{
  "n_head": 8,
  "rope_fraction": 1.0,
  "qk_norm": false,
  "parallel_block": false,
  "beta1": 0.9
}
Each number is 128 + 24 x the weight over its row's rms, rounded and kept within 0 to 255. Layers, rows and columns count from 0. Numbers have three digits each. The size before them is the row's rms in percent of the matrix's.

# layer 7 MLP down (transposed), 1728x512, rms 0.0401, rows 1592-1625, columns 64-127
108:099113140139127139095164114058137145168143133106123175131099150156128144141110131171174135098143119100134135105123152096086114158099131142120126091152137125112124104109133136144162145106139109
107:132138130102183135166126121135123109094128084139162165109161104200117090179113100118185155159143094072093113131155161154148130127088104091141148101085148121121108139089153147123140090089135150
102:081125184128136109149118148133134124108155100085115131161132085163121144099109127098104112125154087150131180160097156082106110127144162100109126136086131149131129123117167149154152144108144157
074:095118143105076142114109155164111062140092114148168133136167167161117153128103165102153158116108163148098120136172119100135141129115081087135117124124170141132138154072135145141128126095093119
097:114135118078255102118136156152102123109148106156126144143122121149121137133128146122120108139107118086110121147118129098089139155147142133101142114152145080139073074127144138142129172102140134
103:113098177111166096096170144147147146135122138156098143133132147106119120165142132134168162117120122060132136120094123113130129140147130108092109128102144122137092107128151152137171170109118111
093:081112153127105100126149098106093118138125135126139137103092165102098108087176128114151093148116138113131092084096088150104153143150110155106118144160153102114098131141118069118147147151125127
100:154122133116135121130090129117127143136127118116140170099145143120090128114133153097182136102112123118060100153107117142080107135147141121102133081111155114146117136136182117108143112070128132
085:152141126153072104144181077131153141096152121116142124099099115131148153099127126144123085133143147191137144134102126114107114141156151148108180139110114124090139125145109152125096131165114130
094:096104135125213128127110157086071150104141120173165117148137137121116106137144114149145131133137119088131108107140127121096113164137105151112123112088130151118113133112137102128062153100103146
104:134129096123255111115118138133110123149132113169153128137148128154124123118121115140132121101103155008105125141138109112112098090128130136128126150140104120127142128128117171134170096146103140
105:125095117125131102108139118126104094127156123101127091130125153141175151143128136164107122188100153120108163151124107100133150136136123115117121127108135137104151107097122120113160140115129149
094:096117113085104157101164118103168138120107091098094127132137102151097179115099183139099129134154122147099147122155154145122145109117149145113148107092103124083133076156128114138120096149115073
099:156120139147204122122119136129098146098150124139147113135073139157138149127121120104086167187133128117144127097146076125123086112082138180151142131123150143155128119118162160140116178158137128
095:144107145116100104175119102171132177136102137136101100109125111094086186107108122124108130159084128162123113147091116124139154133126142104169151121116133130098165132111155144082126134144120112
105:157127113165154103144059131103136098160131132105129138152137139135150126161122072114176174166126074149158120148155124142139141127136134112137123106081125140144150100076123105153161116124161147
084:128153137099091147131060163138111112118116115126146180109144136108107138139093161121110107128104192160110129190153158144148159126171145108138100160109102139135169134136100130147120178150144119
100:100160118148056114116123080100128136137114157166116076126111142156146097149139148138140133080114100153135095132176087135100093130133162136129114117187158127094134143135156151114073148126141099
112:080138150120127125138150124125147096137143137115109107165129125112100138125125133125102144139163163041116133119114119125136157125139146065133148133105165141145147099116155132124128079126127145
102:131149155099144125097094133140110108104161132103121119098127081157134105137144120105131122145130162138102101129155157128164167117103137103122111158108144162096146083144125115117102128144111151
096:168155121128097149160125117140121141140143094106151155110106114140144088116116129112148134139112109126200122139117109179100147107114090181108147139127141120154146113157145114123144144140182128
104:098130119094080153137145122120169123157152124143106142123129102129107117145150108150125146159121138139141110149152162165122098146117132152180157134113102162135101091136168139138129111123144103
101:123165080111051113129108115115136127136134109142153144101126142128100146109177141119144104137165109172105192148128097129123133126132098160126069106126133154128101159154128119142114164150112149
074:129115132161123120136128112063152087123142166141124114114112122123124099134134078138112105123150156133146143146148095132105134098092145147126151102146100175072173134123101091105097145148119143
091:162148124170075104128093116117095136184133077139116117092139120127115173124089141166145115168141170149125090146090095121108119116157159160172143132099146131137127132142119172141127152132144116
105:141127140133039174131120147123155115143134123116127125158122126185103171120114142130117141098129119098149150097126095101117121119160107140125197086134093119141088169157124150138086139135161118
105:147138143129136136153184121137149095168156108119078106140124115136115137136122155131156152152152128117124169143131175135128158094119182123147115096130132100141112139158118129176129102135135112
104:105094135122050117163147133145146140096140117166129121122149156101100160119139140127180134125108099164160080116153160135143142148133117155126128175110102090147138091124158087127115122142145119
091:065122097121180131132117099101152142129132171151121138125123110158133167148118129154104100161140105113138127089129071125156151095098158100108082142157155128124151093130075109109081099166113101
078:112089097131109125166150116137092110134103118145154124099147063125128164166059136122156138158091122166100127102145126110138151164130119084122099136131175130106147133128166111137138159092175142
089:137102117091124148117149159158106130165109098118133122165129138139169149160149098090124121144116139116120106160165116142121174108126125144150130108142129112156140126103098138119141141084151124
114:149133147125131151106123144097103118158110099131110114139128132155135126088090111150113127150097121066144152148127146163139158098135172139135117119124126140141078122094160134152140156140136136
099:135155165138066118128070107127137106152094126147164105115161154128122144111101105137167124178121175114118166133137125119130168127098095138149148122126156140121123088153127151114121112133128157
107:106136123156130132106147128164124131092187138119117138145129134126167102142133147118139151189161118178138125137104146145147174150169088119180129098135103106136124135087120128115105142188116121
# layer 7 MLP gate, 1728x512, rms 0.0525, rows 1593-1625, columns 64-127
109:089149152126124101101088136146128156130144130111140102128096125106110162104132113147137113100153121171082125170118117103093102107115147125147100129156124130146128132192112102125115169115125141
100:141132116090095088146103115153117141112132133109167143115163159125122123139145108152091154144124126167125138172101119110117133131108177107165144152127060142104113121100103129154118089099162118
080:108119171133135154108123122170167137108120115071114127121117087088105141163072145093158126135103126124141130118111165140175128161092113119133109129136137146109121160162130142107138141118146098
099:124139127160156147105058096107171141113115124118099085103118177135138138113166092150135130110161160143148182085136110158172154112123090109135123121149131170117145144115116105146118145120142083
099:134151141160093118165120159125124146137138112102099109121148121167148120147140142111157142095168145088115169095120115102139133113137104145127161151151136117157107121095148108147129117110098085
089:108093125131144135158120106115123107118142128149092116123126147140140130115114134109091101180097096118113128110083108109208166082169128086161134086131148121112173149075105113128127150174142120
100:123098174134098146129163159140095112161078126128125171093100152157107134099087140140126133121105192156148109136140142146156108139136116147150138111136111160127104130126138130147151148105077117
087:107086133127159099127122137162128098137165115164164055107131168140139094124173136122136128132146144099126095126123142120118090104128148103092136133131174131100147147090100141101166152140088152
094:155126145126108146119103079110155147130108092111094133138116093094126077137109152173161168156131163137149142112121143066135134127149108103129162110121123159082132071120104131101125143128133111
113:119147151144122144160147084117142174128122127128166102138151149125129125146147097112108144126156150116148127107100139104138182105095115108166135137144103154154089097113098134114143146131129056
094:157108129148130170100130114088176137108108111123188119092122154138117104114138110113118119146132167127149114082150154149132162146097082144121113153128155164157119127163102143162107122129140104
091:146087121115140148128168136162090180149133089084127096084141137172146101177096165156134104152132090120118116142097100114159135141119143099132122107126122110132138101113142120146146157086140159
101:106135120116090136149140153156103124115088129124159029112124142099182164088179123123128113151114153138113138104112124130145138131115161164143148122191136137145109141084126171143166145122155153
095:147136114088119152136104118094146167097162110086115094138142129113176117113147110158149110190136085147105130111119124146175146113095165118144142155096145110160126134121111160103078101101087139
104:083115109137094155103128139131098168133160111115148120119138129115161111164160148116102139108190144140116114132105119127133126131074125142145137105158151154170150126119126160135150126108128147
087:110149140132149116160115085127159120124110089117104137150152154176085149103133141190153134175101133138135080112153141117132152120112080126141112120136093139149157147200130109119105121145116150
099:092133181148114154111102127147146135121107135141118117119119098158168165132132163115148124149117146145119136130132124107171117098112169085144140104128132122147100130117148157151150143129120141
108:136141130145131132174146117108185117120116140094144118127089146103110157137063152115165089127109123157143113110160095127160136121120150142111140141098122144145106140113114124154172106144093120
104:106127100123120098137139105119124135121130152132109115091115160153132114143156114123120144144135125139161167136111117144152153126144129131149104082113138099128099050102136143137144120147104171
097:128150131151116152105086085134163091131141160086126080142138094088152129100149128145167188113109140115104135120116137156159151133151127122133102167155097155116169154146091146089084140121135130
102:136131152112131118133140135133169173168137108137115113157094176104100118107136143148144116094103153122123090092126123147115132128102162146103113100108128129141168110085149130127111177143130096
101:128140140150113150132122156134148129126090124102132114097102129084100103097089102139156106134106168142134124173171159076157131103137128107139119095185120137154135113089135117155177154142151097
084:112114135136135123157122136168145106143084121143180131154120130087130135090140150121155131114155156098063103103145121105117078136108149131111117158171147128152139169148102103101129148124117128
090:116142129130083105117104119112110146086134064143143191083151119138152137155130131139108137132132114164150135111171119094108166095118106093143128100142112125102166107100167163130149128108107128
104:153106140131124083124128139096149141139116100102116122150103125098108108158070128149114147105182097116111122135089124126090101135109098061132139139085140170143111114095128166118132154070160142
103:116129138152107134158119120145144133102161097127132156117138164131094125124129141147128158104129143147126140058154099121157133136126146161160089131121122112146156128145135152134088167102126131
102:166126106136109130127148143131140098104173117157106134129149109109120088137163140117147137127143123130134134138151157138108171131123119138138112165126141127183136156113117142105109171156098103
096:100105104097100129101154155135145144130156108114138181098136123151183132140164167121128136144141151125099168148134110112130158154111108144145153113123125138124128125139130092158165115114171082
088:134137127112169117127151122147110123111135110113109126130102121112143146142119124090102117144148081110153155105117158148130147133149138089143132138128121149155126121187115138162112152140127125
092:137120148154111102135121094149119191163149137121116165096127140106077071151108089142163102098078124125138130115132141112115071157171118151082111102135116149140173138159141118135105164145121126
112:111150121097092111125114145147138125140114117137101139134107119153120123158144094150097100152163103158129140167167152044062122126124111130091131124147124124103154161113123095100112130131102088
095:109104145159153121137134111123146124133096111109121149123147129117139141149138112131154133120121096137127125151079126136172113114157151104135117150138126143152128117145134120137123162125154071
103:147071140076105080175138148100177179153166117142156145105101091075110143140142099109118128122118151127129111110123101142101157049093135124131090092143134123076145107124137155130190111086129106
# layer 7 MLP up, 1728x512, rms 0.0547, rows 1593-1625, columns 64-127
106:139161156078131095124127138136124148122159131153159087131102115099109149120143139136109092096122120144145133137116093137108125135092164122145135157135100089121094132140118112099115142120150117
100:111098100119125120109150094147104158134149151103107142148112062150089149122140118150099124080120117134115108145157154118103120118083114146127123098161103096154071109151151135143147115098140126
082:130157140140146132074069173107127118095163146156085133174099149091122125149112131118132144112132147122064150105148105118168119117173160163145180126128145153128133137112116132109110069088132161
104:123155117147158144090087117132116134072105135161127121130081149125142140129171145077120108088111126121139169062191117168119125149140129131116078144125147137103148156145119097166100143126136102
102:146144141073136072130164090149147109133151111162093129088139132075123151108137168158128112113150148106144093111141117115082158127129108102091175098089128111100118074107105110118085092176109114
091:114122118136115128129117161176130135131185127117106056096114110129129096148109125177104085111127165161092113145121115094138115150158126108098108100103098120107128141110110119149139110141116096
101:138110130083120160149124083144148130085175118135139120091083118159182158124092134150093106166149110116153118099099191101178121101128129133131149163122131133118155125191117139122085124145131127
085:131099106125112113111118124145127163117158097101135094133120125059063101162145131087146147146129111175098153114156107146203155098127117164141154112144174105165139131114119108126154120104145137
096:143136148109113157140127069121130143119093103093098141147105088128131143130127079143173130118099162106149127164130134088103147140119122142093136128141141152092111121134121130104109127131108149
114:141110157109140147129171104169142159127151103147129107119151141143152134157170129112114135136144132147141110090106093159144141179088110104145148143134164169091067109112133093079127147168110091
101:146133117103131062139090141119122143122125110128125098125160154116137120134118149139108133146114105143082150119142085133119137152150141111098096165122180119181130121156143148147087125123111141
091:120167108071130102139138093123119135133119144130174180140139136158129125117139111149129154140099164135147174088133121128116156129092119142132111139133132174177140146148095173103156099119132114
107:068140142160114140122120138137102135135123137138132114108089085136181143118130148122112109150131124154103155125138166135172102116139123171119137115121141135108098135126100124177102121085128144
089:150135136120173140092122122139087091108155166134109118129070130111101122106157119086131116113150068122167129137109113141157087151131160123117104124157125122132125094109121169139122122108128151
102:116171136101128085117081152130164147096132143117118120149123142093156154086149149133095103136159129133103149179163100163100148127128176115102162125099116114079154073146153139138114121119131145
086:163163165125142127140119097116162106142173141107077114103092156118089134095136120152122155147149098122145142105091139108063100145152165155136120157130127103092143157121119136062137147111135125
100:075128127108167128132146137170059130124125140128118167174132135131114140118143162121103119143098140111122133163107122075104135127112148110097144124133128134170084147118138141126132112149153120
113:097126115194146138127102108131094095137157151128154129142149160103129125116157128126128162076136124120092105084120117133122047115122134127139084177172126179174148151110149103124134088135151129
099:105125139097143148114109153128103124143149165082113147141089174128114114153079080115119101092065139157155115115122162118102124095160097141183130107107148106164101117097153126188130106120145106
093:138105133127139139107171072101078184110176135089100110127150153127123141122142124128110134107128120122124135117162066148081121186119144128106136116136181069114192132158134127167153170157131125
108:138090127131126097157135120116127118090129092151140124135110101119112102132099111085143111146126119095136120157078148078098117121113134121143107146105057162156125143112113123113130107149105152
100:124111107138120155073109136188127157102140139101151145139161114127089112093137151170094133139119136143137113132132117091122092114145096101144121115197132167146124144135101152161166131165147131
085:124118151140106125059135100170107145169112146161140092145172131114129123119159150143157094112147112152104098115101142140168079117117157135137113169138142120130133174148122143112142048109147163
088:193130129137126153118102127145133140178113129095108145191131136132127143125157120139123055114133131159110131168094148126154128129139124161134113169135184153154119151138083123124122128140142105
096:075126128110099113081112101117139085118139143093103131115111118135103145152126135177170105136151155162121120179187140088158144120121128113148083148127149126119119098117146133131130124133158115
103:118115155158119110104131106121066135091091124117103113129104124139157140127111087139126143120107137129116114132119108104127125095143173128143143126141105141153136101106153125107144130085170142
104:115139110139139155125120100104141087122122146113108152115107112148159121140127095103124121140094134157164127131122139084147151129172103098136165132143108142102126184122113146100141111104132107
091:147178114102135142152142141168131170074134130174121193131110148127072091123103158102074081158149141133144124153079137111113181155124105145123123079091158153136109131120168138140129122149130118
086:166137113149138075124113140130137085121148133121120085155119156131114122119157119117154143058171099109129107093104092100134131136128124136117119158118106192144121131106123134115155134086102174
089:160098122123118090168128119125138195137112125155127114138158105103110128135139144132124128166163089131130117108146125157138138150150147101113127114085167125160147167183110095141054141126142129
108:178134143162159106120158101082124145159105157116118106131140157124136177129136159041136142145142166106117132091122177124157152175160151129119145081059143179133086125130147110124133126115110164
097:142134129148126107158118114118131128129065134146120112152090112114132126140138104125115120087183113119109131122111162196112106145164128115130111133178127119113162096134136116125098089092165098
109:093193124128131146128100150177130136122139140104148069146114103119114162105123147124127129165137141156151120130128126117155126085123104083178106142105145094167125186128133157101097107124079146